config.toml
n_layer = 11
n_head = 2
head_dim = 32
norm_eps = 1e-05
init_std_up = 0.0805
schedule = "wsd"
final_lr_fraction = 0.1
batch_tokens = [16384, 32768, 49152]
train_tokens = 113400000
steps = 3651
Each number is 128 + 24 x the weight over its row's rms, rounded and kept within 0 to 255. Layers, rows and columns count from 0. Numbers have three digits each. The size before them is the row's rms in percent of the matrix's.

# layer 2 MLP gate, 192x64, rms 0.32, rows 148-191, columns 0-63
095:098094127126130129131132118110140147145093125107140149128165120121127190088096134138155166109130151109139096104143102143136070145116153146121159123151121069110135115134144181118116092098097129
095:153120104131150093095132122110120111190097163141136099120112137128106153110093144137132131116125117059176147108124166140144106098102115132133116160145149117107099117087117158148131109078129129
101:131089112124114105113100146162169128123166101115089102149122156152128140146161117061115140173114112083100094120133122134124156120114122113128138128073129115092163151140163104131138149124125110
096:136111126138124152155144130155131106172148145132129116144099112096119114095147139153142128154124112101118141128123084143099132115091131103087146153108113118160160128126164141065139091115130050
106:177143153112095095142106123124093121132102098143125134100151117163132117100088117127117107143117130149187154111117167133126132114121127095078157161126107120150127140106159095172130119164158155
093:096125100155090145116122167137116092136137081178125120145106121116084132142092140098171140117114132145130140085145091135131136166118104084151080110154118123138156160116131092147132098133130130
111:129147160112137106109133141135108153094143141099151118169161117136127156149100111124132130129154181130179132142148109140071143143133130154164173087138127148123146121187163104111142125090131120
103:169103137151111121140110116132116128090120149127159143150110103131182156114129101135178112147124130169167118113130105165095108143113116106163110168107097120163159108134154124146174117104103100
107:116131166147114148123135138119158123116142166115124097122105182119129144144097124127170132120079140151154125116150081096121121120094129172096116132121124189132142120142129102078131181125114153
093:110153146136121157118087124168077123132104182140149120118118077117134149138129119111136136089164128129182095141088106104125142167117121131083127149144132159119133175131133130099145119134164108
113:110131095100138148122144127127093112136114113135085097150121164100148147168112114121123141099143102161136158104119100186126139183124125154143105157129111123127091133171158142149081101148106112
110:123176138115131122094134166141132126168070103085093133131145136131127091092158130125121131112138140117140125161151104166108113130107115089141134109129125156111098087164160142114168143089096109
099:125139100097130107099154153119140120132118121105112159134161094119130137094153123097108137092151151141169120117113115139061128176089117085112144161154142133121124161089090149170115137132118138
112:109107122141165181120140123155098090129128155113116165082154202112133090129139107166093144113151129124152096148116134137131114094134129110126118114117088102083118126150095121120108147135123104
098:139108148071100146136133164138159108148129133127156124096134172112066133132149143108132142158147123116131078093155101138144077149166116126121125129133116147128128170173162146119102103117125125
106:161144139165111130174138097136161141148098089164130113129109113169097140180111099122144107164125088155121117125104077095129189129109136143122120140145117114134142128127133103144127112169155134
107:143136148151111086108096121129141156186160165158147121170132110131126128168132107096162134128114113128166142106084081099126158099137123120116174136142135115141107136120113074100108144124127119
102:111150126124127104103099142149121104131132142166150159124099105173139102146159102096147133139130119135089126152114113099151120108095166168141124097150168156124201115120165113114153137135119162
108:094124170145096159156141107148122151119091115121143116092095117115153100161144149150126110088098142140128129111133115152167109143099147175172132143156092153102156149160094114119126134104164128
095:113139134085117116130115128153158093151090120164128199160114138151144145151138080129102150128148108133126096163157107127146123141142123104147118169155122120075132068131113124142143136135150135
103:110141187113141130149068121126138141194146104096103133121146133107129115112133094119134079117103091096124123123151136161129136098151125133120132086100140117098125144107113161105173146136137094
107:128149131161110181151124117122122077143095106135128153112090138116162123113171112144167146148139103119110130118112171150126114092135087141152135098110118107138126140159186123154128149104080143
109:131073134142140164133130159121094116119118142109137102171157154119126106103102127134133139134116096151203119107148144142118106169155115125131161174129099151150107100174132114108142113115088124
096:095142152099149139098159068095114114119105159146135131133144122143102149145070129118138141123139159134163133090142127125124106114133083145136136146101128092105107172168139109165145113162111094
086:117137106127105168164090150127071115151078109144133172138134128164128131129125102096110123134113122158149126099119165164136147112111139153111135117155148139141099134101119055109125137153119094
096:154126184128062097149086116109153135105178139085140107151117099124123114127126149119098157146129149142139128136143155096144128126177120171124122138106111098136097136141093108137150102120120095
099:140117136140134151142126142124079111129068166141169127171120127108134125146156145134136103142129129143153136102132185170163089162165140158142167133092106110118131118117093103139140099117131099
101:111089111123121152148161121138162150115143170148121138172121139140112149115095144127137105133126109160113147110151100132144111167147124162140113133169135098104142152161180128067145133117074151
102:131106127141131124123083103120123147180123078121138112147147129139107140134085140116142091113094093120160126134138092152110097174113124170156104166098096152134119163172132134148097110109119114
100:132156130136145104140140130128174091117130141155152134118122181117132135111128121132178154126155109139113152188162142093195130111120138162113159119120130151115124115160192143134133117122128099
111:150130115097128155117135130156118135134119096139161130111146103072105114130114097123154147126156116071133130148141134157146135108102128126109177133137169140189132137063108154115143083123112123
099:141113130130165148147133081111150093093116109106152144117127138123116130143103150098155131158118137119157069104089093141150126176158109139130110114167125152160143129171124143109186123140122153
094:120111131125076103100138113097120134150112135107094153153140113142123111161081165136124147104116133120164122148102098146137124107139169178102127118117119157143136168069106123082144120093115106
099:138120116143131136096123142097127157152114141121155157122167142048112133108076164106138163137163105092177128148130136168123111128113095142140126111133145153094129108153123137105116161093135126
094:118104107114115131163090142168117145156137099149135179103115120133166087144126107065174122139150138096155116128140094102127113145111130119153176124111156111135114135117114124144116157167168137
109:083106116090138147141115088150115112116105075109115111119128157113107147107109146117121126133118137102171119139131066127133103158093124128123158142107113169117099160110145086151114127177093115
109:152141104173146111092147118127142144123161139146139134116117099149111126114113162124118130135129168092098124113131102181100165146124119162175129172116119149123169074143115153154171121120102111
102:163118118123071103106138160111112157132107143136125088111196173116156096126179095108101120159142126102140134161122134120156109123134153104155119096130090143137132131135128099138105133150096112
103:133114158144113123138147134173148133072102174136130127144132116144089171142161154136089101114115123135169094109131105127115129108152143140084126111122072112130099132180121142160136131103144100
095:125165104138132141121133134140142119091123092179116156139174171141091136135101118103112136121109121129114135079122101141074128133148097138093168144141143134127130093147113095110165126184150125
106:186100121180124124082133126126138109135117133164138091112159113158104136132146136117109151129103152120135126088136110106165077113117110126147144124108119137131110120197138111172124126085110104
098:112136104088139124143164125109120155130145122135088153122113149122092144095141140119129109192166095111110130103148171171153148131120129088180141154109150157153170108109135146162127128129126142
104:097150122111120118195148143161122142112091140108132138116094142139101122123140148149131127142179110127148112134162119148101117116144150145179092121164105122162119117143127109125160195122099159
108:140143109156129137120134112127114166119101116143095093108138101082118092119128099126185127094171120147163097111132150160133095118161125143159134080146108135099107086133151110115168130110119101